{"d_mlp": 768, "tie_embeddings": true, "lr": 0.000885, "steps": 11216}
Each number is 128 + 24 x the weight over its row's rms, rounded and kept within 0 to 255. Layers, rows and columns count from 0. Numbers have three digits each. The size before them is the row's rms in percent of the matrix's.

# layer 3 attention key, 64x192, rms 0.0558, rows 53-63, columns 64-127
101:118101138132186102131109159175159119140162129129136129139135090105133098124106146121132132112123141148098117128101110115080112107121149150124154103135127137155125121174078124102133168126105167
099:164099103100139091096132094161124155129138135106119136117141157107120115084129136131155124113134136128116072151167145112149106124147084109091099145114149160129110169153126141141131114133128143
088:189135123125163071144147145118146113099122130116186166132105136111125153130148132121147128123122074145148144148158149100169115138146143122155130125116106159176134099133135112153116128142135108
104:118120116120149092146100114131129113132165127108138147116142137149119153135161127155086098137146139127137111138068107157110123134165147154149117145140152127110137107146158149133120162101096099
090:141100139154089142109086142106163095148111132158132102122132122148108127149101101116083116166116122116129119177133180148140131124134121077117086140152159125095167111132055183180138122147109128
092:106133125116127104144150132119081153125114089098131191148135136140152108131164145120117134090137110112138151155174122133170099152117127137111098126142115118152143118173113124157111103134061137
091:158098107145133124142135113107134093124145162128092165125126078127138123117067158120128159106135153140121065098133158105105124117154140156155143121165146134134177104141203140174154121121174141
095:122097118141157087091083119110150129121121124160102126151156099113179147137126150120119108152133114131123130094126091131076129089145107125132119148132125110119120163135110132205134125153130060
088:180135130104137073147119138156164132152137165147135092116153125144105136114106131119143156114149115178117130077127144133152097121143119157152165130108118127115174107162162138109155125110167158
097:142152122082157137094114145107111113158119125106117148121111142107136123150128132084121132119146120161111146094134139134115070129131146127188138104114100157108115117111160130139166167120120131
088:116160131113121101140174134126105146106139102129125146155122143128109158128147112118121107129145130120118112135109098165120165127135100102113138138149101097153143170076105163149106162121140125
# layer 3 attention query, 192x192, rms 0.0605, rows 118-127,150-159,182-191, columns 64-127
121:106118092126089144150159110123129127123127139147088105076132145121153098108097099115094152120170098130122166136129158120158127155130126128129113167177122108124161126146152128116107092158149087
100:107149071159099133135153106145146133149113125169143156137127147139152114148081102131131146103179069099124146154139127150123219129104121129134142124131130106128104156141086160156111137121162132
108:112124116104148159118133122114096141118127148146154119072164138174124135147106126123137091117145170086155113154125118188077106137107099117140108127124122125122164160142129127090136136139133105
100:110114088136139093128173153119141134115154107112143148086161124090132111155135075159137108109159112103134145139078157146105135146126135112114137121117149127159107133107141140103063140154107087
094:142147132157100168150131097169098158100139179155114145120115125117143104102163105120118148171137111131093109150122118151157150155150155107134105124130127091124100150125187117139118138126106135
105:157114115133150134146132143108156143134133153160139099135105159128123116138147103150171127132144137140113143141158141121146163132100140131097144141094123152144129155183152123110140114107144175
110:117100144113148112092121108143131106131130137114169105122148066109138109088133158110129131117108148114126102088116118077094105142121146110156085115152121094115120146126134118133152106145146106
094:135115133149136094153104141109156129172090128114143126114143133158143143158109105128161125143122125136136176130164088129149150139128127157139134137101180108136162119200136124126110149147145116
104:061106089086156126143118105126172136123133118115149097129162118141132122142107105126143098154124115112141173125117150153097153122072151125132146138139169127149135162132134087097069146119132140
102:115166113102100147104120108150111128127105163162091162143106132097101105110153126175134085150108121149124103130151143132116085135136160141137164103161106117106136154104173095118162143159124118
100:145137164136134165160133146080105122119126128118123139119142120147164121149114127168123167158116164150157139131164190120203094118118155151161161138102120139136129117146126134146147101134124175
094:113097112111088127111118134193145141136179112138124103119125152145097125138086109128171100166149117137149082127163149143181117128113119180100109139129156114134133118163162081090095100115137188
121:128105144147165165134151108115147111124118119086140129142148160123146113130157130079091119140109120110146149154076102126123112090097112123136129107115111169166114161070129149122067152172083143
101:151116140110133111127136158092085143157152168124090135065095146166145157112164126157180097121134155122152151152105110112138098144113157158123162104132096139121113136151156099140075135156116154
120:172123149105111092136133105117117156122119108151138143126150112140122089112140123163120119102085106147156154133112135161138161154115152118141154151114129165131101162071105132113165140133154061
098:122102120147133106133074140127131126132119139129162161104100120119117122122098107123115154107141150096146147162110120122104151137147142121111110108154153178107081130167110124096155150087174098
120:137136109147174154103136122141161105116116120114142091123135126099101123118175108100119128136124113123135051127156131125073086125139102128131115105148107119136116136093127132122089156108116143
098:131088138140106104135122133121122145134127096125124153101106181144115109163119077113150129141185149151106155163152117118165137133135190141093085163138143151108121096163144112104089097101153139
099:161097143133116126145123136157120151117188171152111128115097162136116120145133121120133125114148138124139141178138112152181137166141135135115124174133137154128149130122118114115072161150129132
097:111089130093140079131152096134122125150113148124131130133151113083134146135131155168176112095093147115158134116137134158119147146094174152121123145084110110145146133061135102130110133149117088
084:123162109064134162107139139112118120101126143132099156138100114116114128139094145120150106170136093165149163126138154093122125149106159151116172118162125108131123101153128141126125117129139128
086:095126104144104134159071103087110142126110084123138131093167172142116098126108167119143122111148133133175116136129119130200125113146132118167148141106125102095099162087104136117125130140123148
081:153140140113110112156127142119144118170127144130147084109114123143140166155126130117141091095116145069086112130108123101122124104150073120097136126112123143167152137112110145108115153086157134
084:059111141117146119126130084106151117148083084130135123134117085140132113132122109107116181101136158130118106166127101131104187140123126091106149134139144159140123118103174108140140065139146107
075:114105112122122164142090115146139126098142141128108179177107099145133160107164148134084135146122113119174154139152124165145108130103173148134143139137122108099134154071131134133146123159072106
082:100136099099111090166129142116138128128132119122161147153118131128131150124114126163152100130146137125093099143152137141163157143066143155098149144111116143145143178130135125121129102138151105
072:156154117141151149151124130127157128153141133116154154096119152160155098124148132156104124144133179095084092096113101094106112113157120099141078123150133134137113108096164116157144131115136124
084:122126171134161135150120104109132137103103130127136140142141113124121144153130181143161135137110154106143079140152094120152114139135139121100117116089144159131126137160159141134128124127163170
090:114119127142177139139139094132145107128188112139113103131110121100121130128141132134142119135168164119092133135127101118144156123145116087125162140120123135138173170110136161116136142101129141
087:124141088127172130108128127156129117150110144126135139144151105148147140165146131112175095178125166130103121175095147130029147122137139114137112088140121132142126141109081124157172133109119114
# layer 3 attention value, 64x192, rms 0.0474, rows 32-63, columns 64-127
105:146132118149154084143110133099157140134112116106165103145142127117142162160126147126139122150113075086145150118120125123134098093119157134115130123144111115133121157144093118151101100114147072
104:122098093052104115135145123108120144121145138199125086114117133131115133118134158118125074131102071111154128116117145173131110139118133119136163120148115142105131164083136128116086141145119141
094:131139144142130115104099141141142124143126094101122111115106151158135177133052120125148155124158180136075120150142109116155137115167112127111124157100153106106124122175144120119154119088158152
108:132137133156157136118097127148124135150176128094161116150090123150121099170183141123113130114128125132156129134116131134119150142093141112138113153131125123115148143107084133123152136154135081
098:118108110116133095157123127160071129120127150104147115113120071140108096130114162129101120126087123144115138123100130139132060115160147123166111105158123122089139134111138131114083150131115143
092:127126130141112137150174149121156116115089109135122077108102151136147124116141110145103169110124099122174130134108118152110098124114096124129111122142132123131111136142143135112132125094177116
103:152091135161156133118090154125152112102090179163140118111149153125097122153138157139096128099150128109162105104171125127130161122142104101144150156097088099115119092163116131091110103106139118
099:148049104151126126143086082091111156125108122153121160126157179137124132114105090142111090089139104135142157136149105139164093125119116136083123122106125131130188139141100120108091124111175145
095:115125105121152152132135110127099143137084079138154165127153149124146146110104126124151096152144082135152121129172141148170143112141092142121164115100163144134168122101123158115103134134101143
096:126114145094113151146139136182133108136166159126101108150166121112116157118102119113119104143125115141127099095148165184130088100083136130115154145165132112171166134139123126141110123150140136
098:154098131146167146127134109137123140107114186099161188133138123135117142145150115153101118160092150101141155133134158134117131126136158111162154108088125116125109120144113103129089136152075146
099:124118143080134108120106143195132126144178147155169133148133149127103098119138097158091150155106145124106135123080116117157160138105147116123111120129073156108116132188153108118173146130144144
100:089153149106098146143124105131134133087144135091094083120117134120121152108107102152144150122135125130123155145130154111135127120109134123093196108069123101135129122125132128109111151150143161
117:161166092090149173136136131107116133142156106116099114100147147128140091110158146111121112163187086119141111131151103168113127148109110132138113143148109142117139169121131147151140140139103195
093:128092093159142114123140174131158128128130113145117121112170146126163143116095089130123177084190134106085121110156125145117158114141117130111116162122122138128110127140145130119156129132187170
097:077126117123096129145092105178142147134101128111092111137107173140151082145124149122117100100124113118113149153136122115149105148147118133107134123136151108102082129136169141123162141111129110
088:144078137146128123126099139142139129128139114126106077106119120142176105112132168112123154102119089114099128138125131153110082108189081122130120142155139105143105161158139136118151093100132139
090:172179126160171135145115107143159132173149108111121121151121079107099137122126084082138139124115098116128174136155090182125101116094171125108115136125111101114151127130113108130156126162141130
100:157120161155148109118128147124161119134129092164146136168139148142130084072116138138128130147106118137100142156120121123156175088114112131116142105133115119135119175107110142107108137178122127
109:164149117130132155138096159147120144144151096139131118103110147144117083169117097151148107138144125154121112147130104098097114128142116102065134128102141134131080128122144132104122150109105216
099:164136131142105131135184130186118127092151128101139140085103127146130105073148121132125115091141100133151136125117157123129084132113154176145148119160123144166189109137127127075160148080127130
099:158090081150093109144145162165100147105068128147125175161099118145134179122156161134131109161110124124131115095115119129121157132165118127134132128105139133127086143127119118137083139117119075
097:132181117104122101124118118111127146119128153134134185162115139114149144095148156101136146123135130123100127140178127158119155121101110150158110121176071136128147144143128094168119130164128145
098:159123123086156159085120137070127133122105161149179148187137105110135102112134111141127119124117133159106074110128138157151184131131130113135175127123117135115139124171093140119098113093137142
095:106110121138113159124186133096097129085142118141125101132152128112133108108104108114108178101119150110135158104104123110104116097094125110172111138108124139132112133076123136151122121069194107
101:140157150141128117136112161172127105130155157169104148134111120159116122103110118128179129121126115156102112112142116127127196115117199153160079125079127114123121113130134132096134136154133114
091:066092089118121137119152137096140141106113127146148091118115151146113145143113164109134096129151115120123111130152121159118116127116112082123132133127178104118145122128152152071171133109101150
103:094110134134128098132170133142136143092134105160142119090123131131140113096127116133127122118140181115117118127122135116169160098154119135080203108114147099124175123111133115085125108060133183
085:131076155157100129102084139099095136081168140136092121078118138126150094134097098120162136152162125149124109140092159138151107129125114146137121155093136107131121090124099121120173103134155113
093:145157128139127095111142146150131142143171104085099138112137136140102125169144102124143120105143146137143076125150126093155125128152118129109161136102146145159134074142123124122158145133156116
102:119178161160145167123105127101087136147150080128116171135115142136142130121106134160115089121183140156115099139144086124154115149187139106084129108143083139137142123144097134149145141143119147
093:096131178135103139127124126117125122168157112157098107126127143085157088088132101118113149133121089107138113149108135157113127131141116132102073112171092124124106125138163145125161118096126143
# layer 3 attention output (transposed), 192x192, rms 0.0367, rows 96-191, columns 64-127
111:149116138131109099140167102177111163135149080125116117128161128092154123141116134165127119088143136118129116136115113125140120144161124127149131164089084136120109163136103175147105144111129189
098:098149151105120133167147118146151155126126154123108124148156146104140158120104078139126126105127110145135155101141124104168102140107116148124114145105169142122134162122147109076114124111158120
083:155104160145176096085121144137129033120133111127121069120090132156121101108125157134138107130134150124136149118103156143101133067173161107111141106140065108146119111127114159170131117137128136
092:110160117117097171183133102118138164136117138159101172131153133129127107122142134120120112127135124141136115165121116107122156156111119137124118162113174154135131120114146117131108151171095139
104:094141089137135135151111109128155155161119185133115184129155134086142137123141077121132141105099096144133129103163099093119098148120119092115107114131177148072091114150175146101136105088143143
114:130144125115088118114145158125128118075104099096119103130122126158143155149141187128131107148126113100109087174094131159115142137145093157115185072151137093120119152120107139128122149158138144
107:116111153134129084119136129122120106119121132152093103113101107161092132141085139136145133144111141152107138105129149189162130150140108162114148100163137102143120135119110062114078155142121168
108:089112139127064123139106142135151154148124153166082145142129109123136126134130147139124097149152126118105138140143133120158172175114128157143133153159176138140126139106125125093087147163121167
096:131128146120095119130140100162121175165159100119135112135146093152152148126145116171146146085134132118125117136149123107152079142150157122139106138134133133126113193118120146150070138123137133
100:146096125144116166152140115144122150140127105117112139126158129127144117127117137137100111152109097130121134101164125098110065111143134150118168178080099081138121093135091163138128145088126164
099:099082095122153087107098110143111166157128134126125168131168129129125148117144129120144146136111108126112118126138108092130128139122156075138095097104119172133107133162154076121102130118138140
109:112148127076152148130100148159132103113172131142170107174141121107161085128151108169146162080155130168131121153102140123136146134142122097144169136159120108122133134142151131124119148125144148
092:100078134172127162102087126208137123127093120109093119143164135150087148100122149089083134148086107093156132105098120113108117103108126092114113139115106111135142136125130145116124134093138144
124:096163182094161143125150172110113104143124141120150095127083110106171086129144134084139107151142187171135097154154160128092100123144123133120149158107139131117166119122091115120168131136122133
112:121093137110147128114145154089108060113141085142154109137074127166138087137148152141132112151131178126131118119117128184079146073141137150106156131125090100154141129118104163157116172156123126
098:141112136144079199089124145124136086107138151146126139120144149141103203137126124137125126109114102108171145138097133157170129151121134183135113100168119121127136108136150125125107135163187111
103:135139149124129105116135119112119051108127097150144080155114120117171125131120142140125094143095130110113132157081139153099101068134090154110139102121108102129129113099102152132151140163117147
103:144120148169097125156104136179098128136147123139098114119119105107128080105123147145108109133152138144111116093127129112117140107141180089148138192096109138128112151140106112161106133135105167
103:147111117133151151118156131169064194156128133130120135112144117158130096149166144121112112120129107138154094137113113146129160155166137103109120132130117117102112148126123152175122176109131129
092:141116153080153123126104145107143144137113159094142093119124132131100105138144117095109164120115178100142081123154140128105115154174125133124118163134143102127155159156080126140117158175146123
107:091132096091096165147103135125137180126144073149122121142147085106163127143108113173159117112129101108167095101147119102102129134116104127114135162153136141140110121122164098098137125129145107
106:131128106114114102136138157098145152118111099137185161158143148113151154147147074175141127094123121132106128108088118133147138142098151171094146114101168144142117121127125130110115134123160071
102:149140142117086142135131164116117072119129133139150114126133110046134104124118149116129114163153106122137131114116139084110132071169149141081150128089126125087101099073095159124179123102105098
099:129163148144102110122128139149153155142159158131117107149167150139129120110115104172137125119122147130127149114122129086152111089109124101083106123100158148125117143135126142065103126110150124
102:092133127122132117121169119106122114103145064121117149118124162120108136150101121108094139150158114132132119160129106134106090147131095115127145155163139121123105144123113166139127169102112148
107:145076136141138148135145128122125136118130145098106130150141103154095129156135158140122111124181117144130101104142139086159133134147171075095152144134120127131115156123140111144101159111100126
099:139076153152136150160123110146139086138119123119095091136135146160153093109092152109120085124191078146132108149174156112122126097153111152150132150125096124105121137161127088128120097149118140
110:102052097133156128147086134102142174118125158146097104110118128176130157140068095163140161140097122121099120109127074125115147142107121160120120142156175089124138108101175116080092115135132109
093:105105136110128117115161087130110096081130135155145093145130137120134113110101118128138108143147135138134137159118145135097130154133127139127147098171172132124148100103168175175172147158111153
095:152103117143124113121099118117131106128128150124132141110121132148085159138087117127108112153119141080125162129131155095099112131099115160136137112145129111166144084084157121124122140119125129
095:157135176096159132098119179123098078117107119097181148127103109152132098097136144092129159139182187161114111168135139134132145155143136138132137130131130139121163103145120117120147124151101120
093:143175144113107161120168159150107119099121143093134117101124136122131151104137127091131166139128105127152129219101145129177091150126081120160117133142152085092163157109121133115138146143115159
089:160104114129107095102136122146124130119102111121126146099156123103135148127127141138132119116108118109112113080099149102113106109164111128148144141132126112121119136116119148145105125102154133
111:103130140122153079114155128124142103097122143133143117137119144124129186131092105128162137139100103109141175129128124143131089144159093144139123113173187116139129165094143116133116127154175105
098:158124134135119173126131114127123120150121127131108117138140108132137097123150146142139088106165116164149118116114116097135138117156162087120137171073071131108102134147158115116128116090125150
093:077132124142156151143076117128121130158125130163142123124111121157128121131142117131142133143128144136128140162156144137133147150120135153097124134165177122160135132117107125143127105106112124
097:111093126158147098138152110154107120104133142121129114149149104145133185118085107137153122100088099129114136127115161118112083131138142122152098106185156104116110129111152147152120153129147138
080:161091104093079111122159155145124118129133133128132108155138143148176120125179167143087068072133163128136089130149114164101077127091084140126159077084125131129165122134090158159158145129109134
101:136077111113123119093147156166101081132162129069126146127144166136137134122119103188157137102106126146136150092136134087141134078117119103117114156147107139110129116161110117109106121084127126
104:139130127154105115160101162151096173133134141164134144134160141107129126110097111171139127146110137136091133115105132112129133094116129170162088165120156110125104140120144112120132152086124153
087:177153108110106154165148127093150201117110169158153191106164080140150115136116124112155133126121095125116105162108105161123142141155086122184164131101119134117126170124138125129109158131153146
104:145074101108142102109151104134107122083119134124134115139122145114141130123143153095111150112123106130180135118133121110130086158130134120159143072193134115184139130111108172145137112146124120
099:127115131153156079078142096128138168114083148119146126106109108141122162123132132105100139160114128113121120097145124121131099131137135115157128108150136122160135161153072115116117120148137105
097:142157109120143092107135196161152119135175088172117164074144126101118104146107155150087115135136135112135140171156164099107192151123109106146139152148123136149138117170154084140102153154130140
095:122124128176114159129102081122100128120127159149087101130096119109154124114129118108125160113160066143180128172156152141178123142132128106150112110092070144152123162042117152145133118114102118
110:103152163120180118085141117113150104122125141130148079110095138110115104128126132098113119143142143118153145135167067123102072147141112138129142165157134138148160181113105125131154109163161158
103:131111125084141159158139115117121102146131106143132123148111111120154070097147139153124085103156151151137113109135134120119152105138150118124150168096083123107144107135140122100116146094097186
098:144110129129091160149136139108115079135110124136124177130134120135091156136077148147188138124150113149118131151115151119156155100133140133126144161099130130080122123138153113134165123110144120
090:155142144117106138116124107141129065127134128145132114181126123103162107118109141164122071107127111147125126118114115105110090076154128114097123142075108122085111127117138139122142116115098167
091:133075107151117126096124109134155147131111108127162071133149127107166140121123118118116161147093103138117098105113159110125129141125144123152134127138138123149148169152102089132108098147133138
094:107130085136147130139163123130142147135134137166152139095152105147139099115113132128094111126090136101113130138141150144135128152143089111151169117155111106143161154103102125139106175119089119
108:133127156107146164128129141093134080161115113159129138123099125086137083165115132111131159175156160173132129177134125116168146126143140109092109184081108165093128146143097092114146105141137138
087:137137117116145124141127121113149130111122172127098132106143105084144167145119120069116108117135070141179115137132136148127116155141144118098123103101117101151119136160110171142103104177088096
090:152119108133117087104176146132096104116107110143116143154094112127110166130143113155136095147145165121121095139151125173126135115123126125141127130103142121115140115138089164130121161193148111
101:144102123094127165104078112104152172141096112119135130162096151115153135146168126138109099125120147134156092118111120108128101119094142135136137103113105101159156114136147123099157083151140119
107:102148114141141103101108132115155152122079143121145128147126138117103155123153138128102152143113128128115136111148086136140096132137115140125111109164161105168115153104099174099139131141129124
088:104101113102112129121132086126106099145152105174123092127141120117164094113137139110107110111136126143129119117126116151114118118095073134141136111144115128120124120103157148121123145125106158
111:136093097162180123108149102124153144133144138154124123127135123151132155179151118079128099134149140106161117158120131136122134215125124097138140101165116147182148137142112128164120120159129100
090:130102153081121152123143081109143108100090174138123096126128130144178143171136155077177111154119102140158100132149116145124072152158118145092144120122132124112127125128154108118123106126178145
113:134150136122118118152140135164118158116137125145085086126134156116094104135121150144156153122094147149103115075135126142138132090159112155122099117133141132093069117116163130104105167101111144
089:128134146111125164141116108130123140126178112163156120118153126112129081112107111160137114119131121165119114123131138108110160113137139137110097195123108104096121111131164145100150140099078170
101:151152135176113153129096127106107114146135137143079153121115146135119112123162109128139126108161132162143121135129116106171154139138148114093134139084093176131101114139101115130136103089130142
102:163158156126128155128115154124114167143127094072134157123117144126094109132103141141104126133163161156092150125122104099117142116103187132133123185091128138098141116151123124093140136091122148
098:136116086113153125087145178133133096125165127109166112120119159102145154134102132105121176123101136113154139156138099115104076123118089126119117100155118136127168103139145138132154116153150117
115:097096149138130140150120140110161108123099092105118167125100158158170100123114106128130105112107142160150143112126119094126118152104131089103156171132107146143139122155129149128133155138164110
096:122126126100147140146076113068160113125087115131116147149126179143133145124103078135128083110130169131155158130147115125145151139143113162117167130097119146100157126136186131096118118133174107
101:125142140154110125132159134192103116140157150150142114120143102101119115115117134155109179145158113134108089107108133134109147104132151125178114136131118097128079145119137115135099115132080136
119:109115145101178178170081088078143099115135132134115153113107133160155098144112138148124084104118132161160132146145118127144127151127131124093164180108136091128172133117158177135125151119165113
103:135106123097125100146105128138151122145139130144113150154120123178111138120121142095116102103124106118130116138139110152154136135134102114088163138088072169092124083159159125115131110118155163
093:108136152169096141156159156152128119144133122092103114124145122152117113136158167082111167149148103097085132142080131094117139142100138134157131116157180151129139142087088126159159167132101152
102:169104143144134162087164167142144079161123106119102145101115154149144097124114094105143122126161143134106129086096128084066126124102134102088095144094126127151151115145116119144162115113132155
093:152153123142124152156159132150096155129127159119134116160094114116120093132140104104101101140166140074123115131140148146117155143089160129157136171120121096162124148105103129137155143128111157
095:128161104190122070157146181165095179141130164145130118105135106124114136128166113105124127130112136119120126168158144128127097111128153142167096112145157148143117173162096083133137113110115110
089:130103086152159121157127165143152094118158135120099129141116188171133136136093116144110117115111169139106173139131125122130101110080141113115126088129139174110175119147087118133169113083153117
098:092100149128147132101123148095174131119074121150107150112132142108145154118104168104140100131117083144144156065144133115119091151157106112103133093142094147105145122107162134114130132136156131
097:171112113129094137095151139161149160132138080105118101111108128091135128133148106152148148150136118109126165136085109083098149179106100120117102128160144144117133146148129097123125095131177120
099:119151118114126161106114129186132110157155152123138162160138145116088182129115136110170159146133124153117096126119135176137140090147125124138099095133111128106117140118121118164106137103122116
099:101105122121174083128135069077119168103096131138137096124164120141127137173132114162109087125104157144147104155130158114148132159150135143168162132107155136149137169146149143094099139139148121
080:069106145146141165144147147136123103126158171104146122149121122149118093116136122155146181134127106160130102093099160169112122092101146103148096161150150102142137144120113140123128131115103121
099:176129071130132138127168163155085138146141151098121154173103108123108174136141128120137129144140155117150134154134108180155171142132132109104120164124113147119131141177127094188129114158129137
084:156144146137102093146154120129099070149145132132134144129149094147137101127103155156088162135130117111105105133102144112109128067143133125169125137134129114151079120093140124138116147164068168
095:152108154162130158172119095128150162127132100162136101153092163156187100100122105116125139137134121112147118118146127106119106144115119122120139162116086180103156124136160148112166100137167112
099:084119113160169125118123154119153144120106164139109142133119162160113155114131132097146102098118114143137162143143125150186089120171116093100099143156147157111173153144102138156139160112171100
114:133122145109100141116118145066117133134103152138100144116160154108100146151154099096165142165126101121123095151122110100158107137157147115109123134135130152111114150164105113137105149144128112
105:162173173119143083123149157110122082151182149128139107141126088143130094145125167142131160149126116092128115160145151128129123092121113149137126089169136105121148127107117111150129126139125159
090:122133122100096144127125164091143091096088131117101156140134129139143143102123092144150116140128136173131131089156109115110145160093125112105181136090127152096111139152143122078135125126149129
091:121133132066123056132133126121105154121121118105148095150138095113152121132152158152100117103099140151128133117119146143112157073067136131139138131139155090167118141136138076102102137168133149
092:102136080100153096118097095102124139144101101153086082126127110115158119112142146174094082090068137113161125107134127151133118117147120127126131112132118098146162133152146158095104138116115125
096:085114158137163111150089146135115123121140108123091109140121120162120134143115134096087148130111121167127158128128119147137108107086122095155138137187162132137166126093074132121120151106105152
091:165139150147130102134127186107138101141163183153137103179176153126149175120091105157084131122172126122120163158124129151133134133119110163136107113152123118075145127119147137138136099129140110
095:126105131148185105158104118134105123189122130153137166154148105140118140166124150152132095114192147136147118132177148124138178086149105166175139091117141112129133108118109093147129107105108145
089:121153132143184150153108177156108124143151139078116118120122114135101110144120129139121125166115116113132126152141126131159163097141117120126136107148125098037175139098077044142129154093099149
096:083140121115109098146128108142073104117161112152148122142131103121126109119157117154126169113143113150136082108134135164131167083139151122153100149117127114132117118161157115108076153117101154
091:147165112093143131120187131151071094111171155105167131113136123124111147139105123159108174122125169149111103104125130137118112101107129100154136151137123085189108138123107112157101138122113135
109:161134098124119049113180135125078147097132117149150108109111113100137138129156134146097131149137112085123106142121143145113094113098129138154082123161127125123102123147104118131106112140092115
097:192112107136137120090144149128108173122116118107088137127122124122124154141135098078146123133102149095151157177067119078131137156133104115135079121155118158121146101153111097148110124165130151
# layer 3 MLP up, 768x192, rms 0.0721, rows 0-22, columns 64-127
107:143177141126088116124144096142159121092179102149101121114095118183147141110159130125109132113144133128113146153139108114139080158133133166137109134148126109123145124102089117138084155131128144
100:115113097125147082129150171179107126106140106137120149133091100159119125130127105141095133075169140151112155120118105134123162134118116143180153133119164129156109137114144155117130106125086167
102:091083124120098135101177192104133145125153129134111091095132107132146142123112120103169105144144140100129120107130112133096123133152102153111105090174150124094128146118156145121115144133113121
101:133114175119102144114170164180108119133123120096120135127188132136091167139096124136109144123145115114119149148096166119144119135142118140148130153123146089073144137143114125139090133110128114
089:127124136115111106125145141148108098100148137123105133127114123127117116136110155132112139100136149094114133108126133131120118082114114102098204121141103159139134127124159135167110152115138142
101:154177162123144136140157151159122118142175164155125156134135133116091112152126116144117163084129137096132164145124117091120123134145116149131088110091113104116088135171127109131150113131086128
088:150141072102137116128095126088115125128126132130095157147118114123135173178067108132108098093151145111111146148122120112089128129101160169140132124095123138107152100111078132126105149123129114
105:109123127141111153129128125166128121138124116139155099124158087117145142120130121173113162107139123140082127184121081113138149136112121174150130123058185125131099141157123132159067110141150130
103:166133141138143103125160156166136086180150108147133144094102145165153112122130153131133143100118109103142075116173114122092135119176142148122121099129102128115153124137133152106156130127144152
099:149154093134136140112141122085103100106116137089123126152094137154098109125090083109128126145176152097133167138183144101115151094133168158135159099091126115113095139167103127129125137115136134
104:145145138128101111067148124102112097128163165161137169130119086148180116138108127155100173136138194135092169128126094079128123127109145113095091107154138091131094131163110111129098134147141133
096:151145109127162125122145124143112118123133178136138139134126104169117125115094134169159147088117108132138101170087132141121151114132113153179101098070122151112120117156115130138129129085121136
102:114120149082129043099175145172131098086134164148112122127129104161124116121132124114119137092159115090138156095152149132126136092143131140117150162123120106130119140096110132151157146122138172
099:111143181100094092115115155146165107141129137105116119152131156145137118140095159129086145165131143094133096087130119115139103144118120154149119124102142148104113129129150127115106127092120109
103:153143128133135102118124108128116096143124158134131134135182131106144123091117176129101137080133133136095095112107155063143167109164111178103114113117117136111085143133106147127103102139115110
105:155155119158123135107125166190129127122141153130099107141166152119122139113150113175082096061106128089123150157123131122133132145117135174086124130106135119116097128122133156139128104157115143
093:147115139157143188141141098112125134117142108144143111129169123162145119110172150112122178113124122093144107143131108156126121146156095117101080151150121119096164128113060196148175136061133138
090:103126115169109095105113102125116123119129148151086162108130072155118128128117100140099182128122111130125112136151160086113090147131092142110096153094088134125086154115082111160115155109166105
094:134084135133150172139146130152104108083131144119147152132119181112129189135100094122169150147185140140124093138090163114113158142151124119151129158115110145099174142123124142159139138107171157
106:130113160114106095126119148131107091147150164152183103123114121132095146088139160125093138124160159143102118143189163111125096125110140153179128110133135114086124130095104157147110126133110106
102:097121168118119150104143167109103122131135120119128128152140064153148147099105125120106153143102146098118093120110139174118108099140130139138109134128138109108116130124130118123122136154101105
096:121133130124145132109138154144149126130117102148152115111184135139092134152132116138109132115132124099126099106114128137102179115128089140133120105121140136080181148130142193150120129158145151
102:145130131128107142135144079184140121100174153123134124120134090160133135094114101126171166146163126131125087148143152137138117114177136144112130106134155114116150155098131183193105101171146105
# layer 3 MLP down (transposed), 768x192, rms 0.0616, rows 0-21, columns 64-127
101:101135147112152131097126162159151099114099147119134112129143140099159162117106132096134096112136096130091151124136112125105150118149153160122102179125114161097133109154091143102116154123119125
098:119137135099098124133071139112127119119130122103141140140128151111129087139127108088156105086102122127152159154180162092113130148103112117092136146101129153097121157115144118174150107105143109
097:142149084172124178138112090134115085143078130138154182139127114161096123148165170142127160171150104176143122166139138148146147137085094107129165154120140141114104137173083140140157135148121122
101:110136085126140119132129126155118144145139103140169114107102108131126127123117146117120107120141138101120120131113110145168155154130097138092114122092117106154072099135166117171139127083110129
100:127136141122118166178100102133121072141130127121125100148154137106147138139148087142140138103151144144090121148160118163130110115154121143129140126088130105109131148144139162147159117136107126
098:115096149112125132140130123096110088120096133147115127162158117113149158145130104094099132172101088164124075125154129100099068144115173184136140171143150127136145128121139158104074147173161130
083:099141125178110104130127099151140128113133131137125127141114112119109107119134124156137159141083141142118116168133144142135159180171114122143131149128119112118110177173134091100123129083164161
105:189159093143129100133159151062060139085091112135102104136148118174119148162128152123111141143137137152160128127123152149091107129099137085091120122163118128119155121088102116139190151133153168
100:147106164099143143146126149125149132087112124117108116168160131126112104174100125136140141131087136131100131104098134116109097166121120164140159146073152145147125113134148091138115136108147123
097:120126119095143113141134121162135099124130137147111157103170156119111104159122151189154095113109127140119130153117091104143111147190122133170127158122150138126133110130135204104144142088114137
097:114091191132087135148115106151134073133133162095105123109100086113167147129161138121157133115122116143088119105158143099127088040133142098159162150126135131139130143080123107129144140134108169
099:138090106132102109108143106109136136151122096131180120115141134115169184130151116131108087138146096114115136108120134063064139112163120131113102148142144179139152142084152127104142115135096138
110:107163119138106133186094111110097122115113129102098118127113131168106112173060126153137151135109135124155087108124128122138200146133143121109116096140122141145132164153119159096141116099116194
098:103125118143169154189182116086117130158196110199118084080141135122123135120153075146158099120117136123114137156116151121091151115147108153129162113142091160130125140166125120135146111133133105
104:153092120125170091147109116124115165094090145154118123149136138130100133119121087130104169157113129127116121124171125089122154119092171146113165134095133127096116085129159117111106096106159169
101:084115167164144121095125104107145104129098149125132135153131102138152127125140150119099134115153140114094078102163145156121127086137119117115147129121152116128145121113096148154095153162153158
097:132122113083111072095103148135148121154150122132133166128127122104113161115123096147143122116157144120139121114113092117149117096093121161169138130109118146118117129163153118094093129171125113
092:109092083131155184104139152176123127100158086126127115126115159119149108116154110109186149143128136130143149121138111141132138125169119106135173128142113197165144117105122140119090128138135150
095:113182132128086105124066144125127141131104105180082109129126111155109105123139148151093117123103137106165134099114121113137138083115139160115145090165135143168084117122146133156090104146098131
109:077091118100126105120094094136122193129144078110116165161128126140143140153108092137127103121159109099152124178109089126128147170136120135113179151133130125137118115153168087092104108125185121
095:125117135113117135117136175139103148168163096106164121128155147137155130168118157116147096164126173143166156097114121160148117140183115128120112155126086177099127174157118155117122123120140172
094:168112124122127072131121087157117149124120130126135106153090130151167136149150171093166100120112151109071137119099091168127154141145151137129100134125097200141107135103119105133118140110097133